config.toml
n_layer = 10
d_model = 384
n_head = 6
n_kv_head = 6
head_dim = 64
d_mlp = 768
vocab_size = 8192
activation = "tanh_gelu"
norm = "layernorm"
norm_place = "pre"
norm_eps = 1e-05
positions = "learned"
qk_norm = false
attn_scale = 0.125
bias = "all"
tie_embeddings = true
parallel_block = false
init = "normal"
init_std_qkv = 0.0354
init_std_o = 0.0439
init_std_up = 0.0506
init_std_down = 0.0506
optimizer = "muon_hyperball"
lr = 0.00788
lr_mult_qkv = 0.5
beta1 = 0.95
lr_head = 0.00481
warmup_steps = 200
schedule = "wsd"
decay_fraction = 1.0
decay_shape = "linear"
final_lr_fraction = 0.05
batch_tokens = 65536
seq_len = 384
doc_mask = true
train_tokens = 473500000
steps = 7226
dataset = "wikipedia_en"
Each number is 500 + 25 x the weight over its row's rms, rounded and kept within 0 to 999. Layers, rows and columns count from 0. Numbers have three digits each. The size before them is the row's rms in percent of the matrix's.

# down: layer 6 MLP down (transposed), 768x384, rms 0.0506, rows 535-634, columns 256-319
# up: layer 6 MLP up, 768x384, rms 0.0506, rows 536-635, columns 256-319
down535 095:436492476517510521488540485481545488492487478536468519473513467522488475473483503493497497459483462498505471503475524487526506507483456483493520511513477473519513539465473507488499503492550511
up536 100:491536504480514459481523499495473523501491499478457480528513484494447522461522506440538512505515454541470488477478530508470495475473506498491491524496474493493539480515485482523486488479507554
down536 106:545508515428519456446501520498491491492490566489522456510509531519498507453529538504490466491521487505509500516521497522453474489522503467514504544478489498487487562482538484550508470520494490
up537 114:478518482537516506520490452495489520532525441518429544542520501518550477495485517516520521489512548491540478503488493488492501503529453499541522479522497505477530454513483501475464503495512537
down537 095:457508500513498472433503508482538489479500465512472493516497482504558498513491509496557481499542475462517485510520476476495547514486461529497484493486477502520515493478506553443504531505466490
up538 091:456470540485493470484528498522504452546489517494460465506508503553482478511463454496492507512487520500476521483496489482526504558505512496540472518491497494457482496467517446527494533502499497
down538 097:510542501548507487495472487508466487463488476502530517479497506484527486533561531530525516500496509498508517514523497486527499493502490502490492521509503536527468505477492485502489513495533488
up539 092:522448502476564491526530502473449524495519539501459449488496492513476533493510483491534517493514526486504513498538513466505467521539474553497422489466528477494510529466517518487500510516515489
down539 093:471517516473494503478523495507515504523478550514510559507531525457497494483517486507480499482467553494479507476523548524505480498474497482481501489501457530470496509526501512522516502445495506
up540 099:476518528535511479510491465466494473554542512533518465531532519510468534525530484487472515478479450515492485473487497468479510510506498483523498523491486525518532507481519486537481478441487492
down540 104:493469487550474548465505528501505535483503486452469536518519504487506495522465434541494483519502499491486467484502483486504501511458525500519455521499515488517521498522505500504478507493511464
up541 101:496516525488496495468486501517475497523480512507451515487540511520498488518477477504540493482528491439481543464439501520526525502508517506504515493463521522497479506511491526522524497538550530
down541 102:501488496461486506484543488513480497517486491498569512528515498509473484531477495482543517528517500521527483498476477573481469497490428538510508477476501487493508492518450514511503487540505505
up542 101:526544549538478550514515492490488493513528514463512505452489479543483500504508530487546525463496525509510514487486470507489508516535467486546524516485460472507506483478508520486528486495522470
down542 105:496521481539519485484472474490529500507516479495488518491439506555557494474490497507493515489526494517480461505497555541540488489486544480477496473530491464447518521463500489510504500476479465
up543 098:503493525490470487470508531457524466528515506471482496499499506521438470471516494469506495503485484498457532481516493462542416528524512481507490498532487489455516517531508521472518467463530471
down543 096:497430484475471467538486490550467484468537489464468504483543517467488509457528520496518472516461508546529496508505506495523540505488524498519552518493521512483506524543538490460477486509524536
up544 107:533500518490494458491505533527522499537548496489493527488515488508470495490482487498516517476532489481517496498479462481503449537520537494496512485476515460521501486471519480513480522488534483
down544 100:472464504477484512494483487476474528458482447514502517477499525527554505532496520500489481505490511512490457490527446508469554483518516468513509511543482551516482494484504486540496474505495472
up545 106:537492534474493501479449473521535484518538523466535498487495493485531529461526507499466478492493492534490518519523468440477513450510540481535492523500521498517475506498495471483512468530491494
down545 101:492517495474501499466449499507536535505493472489496492488515513508478518488493465492508476483494503442444516501539462532518528525520524475535494481543523512469462494516536502551531540480521481
up546 103:470502531520500488476500508482513548496470531496502507536510507503492496460527489526504478524566499513524470516485451501492500540526437531515466472510521464509509485453542541547521499444473514
down546 110:485504511533540498493508509490487516541485526498480516504466463479493512505508539540500527524516490454461504520514509529514479478520486504524517511483524495474505476493468531533480520417466492
up547 097:502495544481513531467491509499462495467519472490514471542480524511522502513501481470490500484520534544526514470450501533531529473487489502459490485482531510485525528514533476502528512525477455
down547 093:528511502563516502527514476497494482553463506502506533463484466471483490532558455554475525479492548491518534475500499466532481525476467509541531525509520472451504530515516545511501494464543482
up548 123:520477504524482525480490443487454494504529483529528493494469514520476538456508528531492521521514454520503508490486502489496491502526559520516498511491520499540517498517496551466460530520543424
down548 138:510451543529509495481498455527488507496516497490547501538476502512522489503452550514506534499538450527523544479466513518495520502509537520485485479516555465573480497499494522435502451513491462
up549 094:513466565542483530466496449479488509521503485478529512483488546512471492518525498541515480489458542505464550499517525473481488464464504530475522509505487530483467506452493502524523461504488503
down549 094:484510452452518539503513526516528512523530525508512485478469476494495519489478500474546505520490479476511469502516484538493498502505531482499521479460500514499513450496481511518449504559479512
up550 095:476519497533478507480479469476474489489508472455490490434540551462479503570510518492517468474481456470468476516481506486491457551506438449475508503526518510529485506539469513484474537485482450
down550 092:492496519498546511501498528484506500472509543541480503540501485497504569457490455483540505499503478471468466397502459480512520496503524502483516502458526450493500540517510510532512503471526499
up551 102:503483500514535506496486514519561467509537465508546513486482460534505489496525472488511524509502481506527542443508507451518527484499528501535495508518532512493516534486506522518471511510457523
down551 106:483486538503517498550510501555524508486508492510500489510486549543548511488503497472534512493493540470509496496492517498507485469471525502528476504510483515497492518497477514549482482502553495
up552 105:512470488494491458500530487499553493504531514456468518484496548470473543511480490499514510504481489527495506473500515510508491452470457533492508478567536492462505498474486460460494476506472533
down552 099:523494500484517516465509556498527445492480509460507489506456451504529511488487516487522456495564492565505462494520465509484512548499573503500495495497485528529530482490492510486480511463489503
up553 101:516479458528495509509506506522472467526546527511480455477527529460474458527513468520495488514472487488514504498539508496484485505480482501466538535478482497472490490472524448489456501530480502
down553 103:512497505530457497503460480525491495462499502516517482470472443497487520497495499524488455507539524482508530535531495505494506504455468491483492481512429506566504495504447518484504463463554540
up554 092:444499498466483444479516503508516478464534499448479494554491542519505523498452489534548470540486535533513470500500512524490504517523469533526457496494489489467486515500529502517458481505488522
down554 088:510513488487516503506482490495479512557439530520519465492449471503485482537490502508504551472514522481491512471522504496487500533481483523488516474528529500512491473512467542521557538503483520
up555 126:492492507514509472504498522499455509525469514525498547486523521482515483463531474495506492486535487470494486476504531515484489446439482513543484504502502495484518490482516509526506511498545521
down555 131:515508491516520486520507508494457521502501488452501526508493500474514475499474484523484483463513502484497511523519506477476476479441491529516521486530534521496502494496504462505506506478534536
up556 099:459491531535465522465493502483455518499484447460513523445501526509462541500535514501515467510470545504545469507478477545492513516497468472466525481532466515526487542519539487488499509557477530
down556 099:548482504528502472513561473483505525510463512514500466542537470528489539471513446495502513486526497478523495509481445488453492510493548494470467463489486492470519494483451514537516510504488507
up557 098:509512466521446511487547511518500504522528538494504511484530459483459496498488489490515532498488514463503449468501485501470469484484543469473500476486511497528516467498499499448521522508490500
down557 102:499528494496485500508498512528539499507498476499538501474513481481483507486437502521487513475480467522527496500561514455545520502529505501502529499522468442534477546498493489478530490480507489
up558 097:515554528486536480483452512522505522481494535491515532469474465515505516493493519509549503493469506512491515518514497481486515488505498475522519501483502499472490489491524508539526497477418486
down558 094:475469508511544541523526511473476539487464507518485484455555491519443484484481524519519497516516497508508497520504472515530469488499508502511489472482553480479479518499472506520446499544476542
up559 102:468486483554463503511506546461524549514513513473520491483543539489521513461496473506496481496501461504504487468538547493480495507556517453480540481561476488503479498480493505563503505501494500
down559 098:498483472494486544509463504503481450468520483474505531565515455539478491470485506508479522484471526482515496537488509469542516505507512465464481487503476469489495507510502503496498500535519518
up560 096:476512530463463495476511516499450471494489564506545521448494520482439475495545491490473512450536487501499462504491476510504535479506521453493498480493522473541521528507522488458478535515496530
down560 101:485478495513535537471499455480480457487506483472471466500535517512510516526485522508427501494499475504495489503536533500458516500501481487476510535517537535523514480522498489483483527508526479
up561 097:540489477491507461492495484506517504561526478488540540509504507481484529508479494491519465515478466505486479489503546458485530520512515564492529509478520453494515522501514520519508480510464469
down561 097:474516512502497549486501504550488520473519532486515412431472531472475455455509533526488537529470514504567534496485515494466501522450508469546468504508503530555497507484490523505512480479448501
up562 106:513496512453494503526466441499499540484448529515504465539497512440483534498512480475520522551468486493489478486522498479506486541565472532518486498522522514489518522461508510482561515464468487
down562 107:520506476510538496505528531478510486530502486529509508547484479502486497491509482475484526507498505509468519518504530487503479474497467495491507532510520513509495520513534496544468513528528485
up563 102:498510568539472501485505513522526486510486514519528521463539495544495493497495479501526475494446498506460496498496488470513518506519477494478537485523508489482450481477505501498496459510514501
down563 101:490458480556533473535550476495500515455498545513495557512517499485508506470484508485552497462515485517510500523474506453438521461476492485524490516475512486542497577529472555531496514498523525
up564 098:506505493503520513489465465539527512509551482443557535493507517472483470509520538513483509493432495505507511517486502516493489486515539538494524463453518534515473558491518504493544529493520500
down564 095:525526501509476475544520525505464533520506511517498491514530534535442485486507519475514465509510528494489505476502481457497501555523503517534502486478477500510521464513507505498537554501511488
up565 099:493510481467530537471504483472501495467494469494488487518486507559504501585503482495525496500500473479509520477546500504520503544526468454495495488515506521499543518460545513516525506545496441
down565 103:474481535488483518527529484483492489514508516593521477510508476501479540507527488533516496517535531490526489471479507494491445510516478508538464500490490494491469508504544503524450508480463475
up566 104:476469526503512491531553490475553502468542484525466455489509502507465494502482500518505537451458466475484498457470487501526508485465516502484467496538516549495470506502503479493508484471538515
down566 095:501463447506474478477456460492490490458490509554529523487518486471446531462524517513464477536531482477482487513471454490511477478481537505494531519519530486501538480499532472519457487494480507
up567 095:469508530500522490513459501462492511526512485495516507483515429481519489517465464493488489506501481456528489504483498502498492516500493499493495518486509479479478517503508460484469536465514484
down567 092:469514530521506529500494532550494509466496474507534465467499494502480519463459515505478518461477491534513523442496475478520462491466496497553513505484524547512482485503458493510493475514485530
up568 093:467532526500474508530504534533489459489499477509496493474515485502504491477519510520485532517485509495490538497493521503516518511503511530513545478520492463528496463458496453480489507553475462
down568 099:508507499516506490460524537490485481519481516490528491464479504496483479486477497552528498511529513511507526503466493498496528509518551500496503520503489490488490506502481502488547522475496551
up569 100:491557517508520538501497492488492489547480482557512514527489461531513497494483445495495507499529492504517517477511513503527486512510482489546502491498490417427497501493461458515539509513508479
down569 101:447458476458509516545516529471474494494471468439533517520493519443477504535450491483480548501476502497480484545517545525482490517528485519476526531472495533498490498496461537518538493464528503
up570 099:477504481509544444491510480516530542511530511479520468483499532480480524521497526501470535467511490514531492491470476502461475483522522500522488494452520538499485469515496479480474499501497513
down570 098:496447496502513489506531471549462504521506509505520467529536510489446505494499494497484467492505494467466496523496506489479511503493506446523508517445482541545478519473512466483519488505484483
up571 102:502459460520474524523480499516477489518506559529491518484500535492460552496545466482464487528476549478473486500489545489479503474529479474529457507498553477503483511491511513500494505483518506
down571 101:445534443507515530491491528530518464492490438496485499504507507518487494517558490462458431498495507484537511485519485482524502526571504506493513500493520495471542489470495551523528514498485536
up572 094:479480506512505535521486518492522462496513568508499504489508460581550510500488514529515517512489531496508469486521547516505505515482496504506497514515473502528522507497493512501507491512497540
down572 090:479484512533519520499507500485506493495497511492488537504503505508512451515473495528519500489498492530469497527508500506483498541494491510528512517486489519460470510518521491495534456441530488
up573 098:517454539498537504506474490528468483517476546528475456470484514510487492527493455458514540515501483522533513526496450449494521546429455500480502495537479515474471476545468487473516540496499515
down573 104:463522498487521475517479524491543519515499485470489487479509473509487518489493471474553487491508513476494552510497521499514482534479503467545471510495486489515494488497489484506492480533501465
up574 105:484536547466472470532494489532565514498465517507533497525503472524477517502515508502493520526456470469482490495495506468448493531562496519510540506482497497494483495501461485480486499467500527
down574 112:522486460478537529482481474538517481544486514495491512508484522522512489503514533502463462479486507499506553530493470448531469517501511498465506499495544488493488531537496514538482509423502492
up575 098:552500520515564534509462545465465483472503522480495533508476510498551538485517502499502515502522544513483518528493483511514460489499563488532508515552465482480485499505516527463474514441512445
down575 098:528475492492459469511511516484508491493486448493469511529539481517433500539456517540429488536518496503486521517516527489467531489452517541518477484516509520507477489458503480503472503482502505
up576 104:475503496522495520505472500502521493514514503506465486481476484529517472495575475479493516544504508461535487497490533461506534541472494454473525516485485522496486480492483471518540505570471546
down576 106:459479503536518525472517486500472480500507512508503529485524498489482525497497477480463517488479476481514522489525569492461470504467540504511511522536491509525511477450507482483505512503521559
up577 096:508509467478480497475542458459470483489523472551521499507477517506510503497505504477482534498514476522540505480545474478533490479561495485491501494452464478489478428466493485490489515448491502
down577 096:531524545475473466458488464482543503506467549484477473504488515496479520505499465514453493491489518481491501494478551504520511482537472538480475439479487526519474505524497509484477478494483523
up578 102:477489505511479492460516497456455497496466525515483484525490535520523493503469515490502475520531495474466482547482472477481508484535537460500480497490448498498471482493517501506522503459464519
down578 105:481530532444537491486504501486504500500502492487531465516498498527496535471494528497512513491495505502409538534505507508542490504508532493504531511477485531498497526466499481480524532512535493
up579 095:508511490516526493475474528513519528479486511509486500477465491484515496512538486509525449503494491520463494445501475501507470490527494464521492513513494469485511441486501516479502486439485494
down579 099:476519459510491498489532540483475491459487497544503512475544499523536469479514528507486508500483530500481478516503468507484507493474539519481516536531453507503501520481514480530477503496529438
up580 099:457521469514494508501498518458518526513487523488519492468490511500468483547528527534517487523484569505494551520509522558480474482492504493429531507543534438466429529521528467498488478492472510
down580 115:484507519485487482478490528526473473494533530566445466501495465449470512477516538502460516487519483530520489538504505512503513516480486519460512486504492475455512519511494463556547457459511564
up581 099:458543517512502484509550490485537474528528534504520508484500534503531503498505486490470515489496530508489488492501499496497459497493540495513483504546518467510469526501482476512441547534527470
down581 103:531517557522509522475529518476511472459475482495454478484499508514501445494485503493485527504516498483498510502498456499478493521488472537514487524452515517555510507500532482536485537461503484
up582 106:510482459513500473504503495514463513521499500498493511537501455489456508529470478481526504501525486499465499500512535444493534482519509521486503558477481487484532454499491489509456496455516497
down582 104:506506511516490508492523514483536556489513538489528498481515456513500485496481484498513493452489498521510529458521564553498453496490473508474470520481497494435508517544481486501487522535481507
up583 102:516524468540511480485526500468503518517507503451514482490553460518489498549495529511534513499466538437531498508512530534470435512498501530500501503512477512515479524446433488477468467523495505
down583 100:496537471500492482476495455516513462495534499449526481471472453527482445485528523495503480451512505503489489501504501523517493528443505478474501523501501475485495546510482517527468523524512518
up584 099:495513482507492521539506497480459478520522538503487514500469484504513538495505522482522486508490494509473509498478539506464471507547473500512484525505459484521463507529543441414489479453461520
down584 098:505492519549471509518513523495496511516481470522542544510514501473468511513510502503490517510498496523496476509500502490543502510479504497489473519522488477481474455485519497569505517532511504
up585 108:488526470481487482450495508522502506474517454513483540486505512493524482505523475490438493501477540521526495521449462484562520517502499505551533506540515501541471525474508517483472493481508489
down585 101:515499504508519549459521503503525488468470467484488496504520447494537516504510504449507512485525521529504575504481491509473492505467511509515514493501478490501506545483474550488496481543505486
up586 104:472509494565491455473543517480507516524523496505506477501507517491463544529522476505512528460451469559504516472528471512499527479500522522485517515462506507494482493488496450482450530498517516
down586 093:482495531493519472556492478497541449493454509521490549501507532496542519491487479498443514508503514507485466520495495502488532469525472484508480503506506493523492430530506545534526475530514518
up587 103:536506503488476460463491506458467518480496493528475567504551538502549491493482500501515505509493506519522532524520499477475474512512516497503475495484523467487498507480501472545461537519476474
down587 115:535507502544541506486508493437497540466482531459481578507520481521494422528466513508509544522517500458537494444509504516501449471533506467502457522506505514478513526506483525529502485503513486
up588 098:478511491481513475519478454513499487545540514482503501503438546502522477494540478515495459475513487483504500416485528466494537519542426494512470528502513476482480494497492465513512573533495490
down588 095:515529477525532498454522523523498528506490480512509495549521519486476482467500535518499464500473510513505454487500514474536519447505527503464474482517465479479496496496472454500518504496532486
up589 100:522533500556504494499513503450484515491490492500481477483524525527460520530514468504499537496480459488508492550504502508489486504546527429499533513535511465516518483508576532539458503515510448
down589 103:547494475486524480477480509481496479497493515533500489554491472525488481519477507478456479522494520486465448558539489503494500496524524498447483514503546484506469456450511495513491528500507483
up590 099:518505478464441488508507507517486495496504529525539516470519497519477522508508494497510543545462475477520526503522512505479540534504522506480561508523464504479463517506501492479502520495520513
down590 095:515543553502520523521482470477490500541520494430510483428493509466506501521519481472468491497555476470491459465495466534524487483479489471512511480492481501491502471514508503461542514494480544
up591 101:483515513494493434515541521494457487478467427533487515518478493490527489515545507468507504529484483521492510502526499484511542512483488507499510522486459470520470514536515443545474529440410514
down591 094:510448528523514535511463510513495475521525464458492492510474514523506498457465460536531478511553526521513522502499473476497491497485472498497482495478481445502480530535522453484439505470518520
up592 095:524492539483487477518494504492505523493498501490482499515503498521454533497517488486514491520511547493547497487493540553512478495471527500523490494491551583536539481484502500467498507530479524
down592 093:543489515488543486484470471506491510510506508507512450484486509510537498512469497501465480471470574504483513525487531538512510482465508523467517473521491447457510509546492512518532483492510435
up593 104:504493482523472525510459504501452484487521508520513485566455511519517461484531504487481512544490503479497475492480479512468547500492502461490538545501516524529486481492503533511510519506492566
down593 096:526491494462501449533484481510526488482524501468508493444515444535529460514473471536554505511442513466495493477485527503518501502463491507531500553472507481503494499502496507481524460514537500
up594 100:495485496487473475473530454474511515536472493502478522524455484542492517490542487486511495495481523497543553509482489470442500498503489460475515509496518487495511523491507409448492504529466554
down594 099:463493454469493497512510487543510498506564512467517502503542525518511545502550519534490525523485485482469493484479477471518492472513517487497480524532487532515496513459463482494523553464511491
up595 106:471502506468527468536511544537500509520499508474484511551468494544502499493479483519483483536531482504538532495511520500495439518510485516459513498476518502518515495514486490529465460521483493
down595 101:517493475527485524471535501496500519491524469506483510503488531462519514465501523437528512508522500470493524494518545496500475476481506493527498491507514541497481527502503489503479514526537493
up596 098:464522451529496507458508534531469500520554512520464507515512501503515493522482456504510466493474502495498496515479528497509451470532502526504501491486475442482497517474471529485495497491500507
down596 107:526521483525517499511497524520478474485531480561525533499508508478475521491525453517510451469488481462541478559550498522517510516518533481505484480528525516505501522507505533480492506507516514
up597 100:527522487544527496511510510502488476540539497527470457495505479467512484505488526518512519465526542520522561445483534508502468485505531492530515481535458543519464490533513503503498533479505440
down597 106:459508552475523483493453497510495495472468509511484478524465472473480409491525503462519498473496494540476511477568518472496467503519486471502514509492484533472492558512481492525469446514500433
up598 095:529517502469506494506464489500502527509473527468499531524505498492505492479487493475498529544562497509506478519509499477534508545483504519466450491503542461512500480528471539517496554500443464
down598 086:472473488490462521477525476513488513502559548485497479471505517537491495524451478486483542523469471479514537480503525509461518509536507471544508469524482481463514482482511482508521458519528526
up599 094:489530500493484469467469485516466498496479458494497475515481493508482453521470471490513530510522539512511491471481486461507504448497479582518489514505539518480486528525500511486504525459474497
down599 094:518482494525518530539525544503500472505524519530551528540531478472494518479504516473527527468513481551526517525486508492518504512473539488427480527517482469489511511473467479518474495519483515
up600 100:466451487503489507529472497477490478510491548510502488525508496535496506481517505534499519519489464523533504466512520485513516499491479532529493512492496508460534483493499508483488509461488521
down600 098:489512517512509502539524502512474472507560465521507540499527520455530492517499491490513499527555507509486517524503510463452505516507508505471479493488509491487457508513476523503513488466543458
up601 111:471414540468484522524471499501494492496488532496526503528469522431511501542528475538498476491514515476493503477469485464487491552499496549492512437503514467481470495510520467485541499504490518
down601 108:542545475565485489515512497495466455534503476479520472471483490492548506511482491489466503505448547513493468520514478479462520541516489545483540540493504541489491541500503506425528512519481552
up602 119:460471535493521516493487492472456478476507506502538502463504527447514492482512473539489544519479531495494538497518498475480505529497439495499479504489504463489497521467498556502501475515474529
down602 120:484505505506529515535491482477497509492504484504483465513485495506482503511519487509464515477491496502480488454533498513491547476516500533534527508481473490461484494522512516448479472488477533
up603 103:480521563480453517499555464493483507474531517521463494504538500514473524510483499490528525481486538484493505448508557525486490500498511499513509462463520506464485496504520490497490477493512497
down603 117:512520523478481485478486483524479482483518493473483532521494506512508521506485495510510475478499503498500463469506548504474454495508485536483500492472485517503488518460514487496500484455541484
up604 087:467527484514521501510520500504497488506471458500466512514494546489490503484502479518493513499471504484508445450495462511560515474535495492477490499522489503474499499499495503485491517528546524
down604 087:550510502492518458485483464494503501501494489561521536507521501485468508464474515489476518535486511503500515525487524518559487510508510471506492459513527450503509487455520551479496515515480460
up605 099:493477487509476452513505507517507505482508473537506492510520483469504499482478500483497521480471475493484501488511482557499487477482527524493490529504468476509498475464506520517574466493496517
down605 099:475480482485515476561504498490487495479461537502546461482506526497494508472541502528548524466493532473494496456524539489522476446486475537501513470495531486475528472498500516502494506511536507
up606 098:495523506510462496512529467468520552497479510546492482489492506456464449486512502547547471540538548524481526504479474501513491515525488498468526479448469478504508504470497491476472487490465527
down606 107:490490505499476505488525512485487532456510519482492490471547451512527456515514509507523464537543541507515485482529519458486485545542505524476552496496485527517507506477490535493443494487475481
up607 098:501445509487493511526473464481499487507467482436497506482520516512511460488526514474490509519521512541462452513468531486479532495498507502500523475516500498517514476514476518531487549541510530
down607 098:486527532538519518479464475508493506497477493540516489494464454540526537496503475492483509502504504476502502520508479488545507452518506492505500509525516496501519530510533439491478484514491524
up608 108:474474540487540508474486479513467500495526528487500522514494521457531523517502456496446481508447491486500473531570463450502494493487540474507478470508451495498495479487488479474524475496514480
down608 103:526493492515486518472467507502532459508502501469493486518520513507471479540527537477515536496545478449531480498479560507515520494469472492497522492522505483498506464513518567510546490503517535
up609 100:490488463487448525478558498427482533463525519458487498541521519491492479507500486493506484512477468493486520516542526490515537524489503492505493469447437521486508486515523478498464539481528530
down609 099:513506500497530510495532492567507475516548458482530482537475499539493481493488490514455532522474577495503486492438495520557518511500498498486507532540496481503505528513515533500465500567536549
up610 101:472451503517449482520487541494505517545521529496514493555475484502487517535438505495479525488486500512523483508522525448484532524496483513476504466516490514476534523456459507502445508483510539
down610 104:456479510474505500480484544564447496512487466505518498465513543490514506494494517536499508516456481501520483453501490510504502488518518512490480508534500471482506507493498490519501495548490512
up611 089:470473488513505531536537468469489504529504441518548537494503496498492491492509498486486536517512498474519494519470494458521559490519468526467509469468486461541489495542538531528529528517505490
down611 096:530486479533474509522480522537520488480524517482503504501526495558488512452468498451509520492507487484474506498459519488492496445530485525513474463494485515508514525493485478486501496511490466
up612 099:503493460491475497417519503501530470504516500514545491449503542543508537484461554503518520463468505534528508457508513536487523520516542521517513442559477538534503457526529524513491461532476490
down612 099:543494504483556537520500509502535521495516523491488486480510493483481531491520495484465511497507509465538519509538483502561466488485513517490503493474464471487461520503536514469510504497521512
up613 097:510485462508526468474526496483501465479505484515521511469418501522496527525518522505498496521497505534482508465506505474486489511538534563517512499481479499486497499509544484518487475488524543
down613 097:484548552461547506512457510529495510459497490507474473495541510518527458498488462511459515477527470443463523506527530497536513500508505474506512549515566533522507529475494533488522485459475547
up614 098:505475500464471520535517507464515530489545508450512474527530508467483505484542503507527492487455494501485496509440521484449520475480475473496431480489512509466528525524442483518503525502528577
down614 099:504488524525515477471514506530482501487439486452529473508471497521465495511492459548471517488488504481551513508483548486471519496502501489504495490468456516520507443514530470460521500491486506
up615 103:475503479538518556509464464549482484503477527520531487548488491492538503481519503503500495504475522489498517522504522500491535496524467480516518533478494504539479484524510510492531488488523411
down615 101:495523479499548495517508468505479502534489507530437538511509471479489533515504510530490510528502486495522555486498498541536467491488523499489512503442490534506464491518456549541522496480563520
up616 095:469515545500550452511453508496479519498452523521504514503508540493483463495501500522542492527503523483455510493511481472527489475480426539472464471548506472505515482481527523538521502523514506
down616 095:506488450508531501522464528524496478524443523539509567514495511478474486520478502516489541518461521530503512489497507456573460509469496485501496518509476500497500541479534544528487514484549465
up617 108:527508487468466540488499498504479485493513494480511523468502504474508489539515493517534482531506518447492497496513471502521466492553494485499486538428533509464464462518531497483484539503489540
down617 109:471508515472529533522514530481513524504493485520472517489477509515482472497490492481444468512528493470526557462488491494492497487506467528523491480483516476511501513527476475504556488513475520
up618 097:476459484506565532504501505483536540523539513514561532480500494523507524493448514527516525525483477498507535504470459509466515525504525529502474529463504448500495481535466511530528507495451476
down618 104:517509530509491484484539506510499484490513504478512478496486449481500474498508488538473490510498497474489506508524516516557464487524492524522478476505534479496480482516525464523483517506466501
up619 106:469496480520432464466489448489491499504525517502467483467514511490485529471510481468476513501467508515502533496478476523462504490496506518461490492495485408471473498536500506510518520519456519
down619 099:521504475486478522517468533463471506495473481494462519507520520519526497492497543508506510514504514504506479474521472527542503516502457506478549503497501482442488508499513464465490504527472458
up620 101:490480505526473539518494483495528498472495531533527506499443503502438493467503511484491537512497473495545501480472533513489480525496449523534487547517534513511484518484487532522509493515508519
down620 109:495495507489525498528454523505527479497526561471505524501501522537478489543519527490514483470497494501500476479501534472495497488506538503510493524545505493455483469510522497477461483515490553
up621 098:469469518492529490577487499508422531508509499510528470515474468484461510478553450484524466545494493497473479491483526451505515498466532435475525488488503507518532507474471535490482489539506512
down621 101:523526512475490515463477497487516498504444553485454513449508480478547509510467474479513498489527518530565529491517473473539495490488454508486526516539528458548511493567523513550520551460492511
up622 103:535536507512517538504537500458522499518476461487547545492534518514479535491511498502493528460488507541473508526513545450524520489494499499473535445512520535470482503505449496496515455483500506
down622 102:521511528503517481425462538479471501509529523537514471488462515504491492487475517503504495507481514515481469524503545478521496488492505523508532551513493492476507536506495516500476475549480515
up623 100:500524520506507479495484537509478499505488508497538499511506479531470458491513496455502510473523491484521516488531485471516498496509497496493538457451486505493501557487502497513536473513486523
down623 100:488491499520471512521506493516506506511525508502491520525507533502491497518470481502510516540512523474527544490521517526501510481505491473509507527495476482514503516535488511445530504507493544
up624 096:447536520503474494511473491527498529481469525482525485503454518502461489475552520474486506512516515494531528548514479514495543511517505480504466492488534506553492522478489510521476464528489549
down624 103:522496414549493558488491490474469452488497463479493492508483480552521545520528526517536494518470508464508549533539545518500477502503456509492510534515569539488546492524474501531519495535551505
up625 103:494536514541523535482498522521524501501480466472540499530539526480518527475557548468503506531487536486522470516515493524463506487516504448513470517489497495508478500467507499512487465500531478
down625 104:519494500468485493513490558470535485487492537517460543504436519536457524511472523500476558507547541485455535523518540535508534533528473563485513520503491456490546473565509473504494515500522492
up626 098:461511470517488468499530483508546514470508483471472529461513498471475503519502466466494470506507503488499504497485478477516480533496481507510500518498495506485439482513492512504527486487519519
down626 103:502525503489515480531471460477489502489547471469467516481502456501465501480469471515498503504454465526467449487498533469473546534565560508550476480547453509520542491513479517526500481506535469
up627 095:527515472462494531482511513482485492524521545454483480518478465464476579496423537511458527537501470522473466536518501472521541477477488471493454479501510510497501531477500532467486513533462515
down627 095:541531490491483503480459497469507465512454471541487471496517502470462492496512519514478529501492520483542535499528552494474527497495482556503509487481538533538483492530498492513513509526509474
up628 098:505500554470458495475455485535516507488509462532510482459484494486501516554495458476532514502502477504544536505507478501485479509502475473473446492532485439521457552497503508510505476548485501
down628 109:502519511484487511489511475517478553509523486500469494537531499485500502521491504447490516523507498489463478533503487522477504474508453509506502488510508486493524527535533503510480497540522502
up629 104:496541501501542513473490506458462501457468513500494526521510521499509486556464487484521475499530505488517475521491480462507477492518507537517444489450502484493488435525470465542460543560459486
down629 093:476480506480532519506495457487498507502524457489465509514486467495503506481501525467473490500526433446512481518497465517499490526482507490465506470541468474512520562528504518471490515447467496
up630 094:510502540505501474515474518559529499510495538490507449501493532501489502491524456521487504488516487535520557465464507497552489518553542513473494497517484493482502436505482512443499480458510507
down630 090:508490467454515466476496478498475520465497487498529506500532477467461470498523511511516506514496491482471483477529498482492519529474518500517458475477533492512512520489498496502499516465478453
up631 096:458452464501460462465479526506526540479497495534513491498540509512450529521493529484474486496468496515502546500499478491539466489477493550476514539458475512479468488497520528538450526453486545
down631 096:480532548509472540510466499493449441472509491551514500499477459472528470506512481530497520513470498497457443491523556554479508477501535470516478487504514431496494472527503475456518527469443499
up632 094:464519493528511511458530493554442516494484503490459522485502514491536489553512512481529449528532532528488466491496485516520494458485486509507491467509504483506501473467519509504477525481500534
down632 096:472484500530487502503507500485491511500500542519520500523528539491474517509515497474442484508521504481524481579538515507449433481536486486475498514509483490512485532476493497483525550518527500
up633 098:512496519521518529477542489455485555482466487508534466531459497487487460513473555541526505493500524482518510503471500473477499483505494457529495527483518507530475489495503478521497509467521485
down633 100:471460476503493464494448507467486485493497502496479506500534535510506490494447521469520496493546456521524479545422498493525523467535507518489501513492481473489529566538511504440495517482522475
up634 100:526518505546464544474479512470486516472526509536450472495475496529524466533498513503522525491521489515522498528487515502495544500450470460495482522490479522485481519456533478510511509508466488
down634 105:482465504534504519540453499467439516525539475538479532524505498494498487473504518536479475525521496507487454514520493544455488464487511491511520487475486519463521469466499496506468529521507496
up635 095:558588464464499471435488492525489490503531518503453509457508502495512501499469481522499487511465482511511499506481498495505463498520499508509452544496512504521449500476493532499493512498508454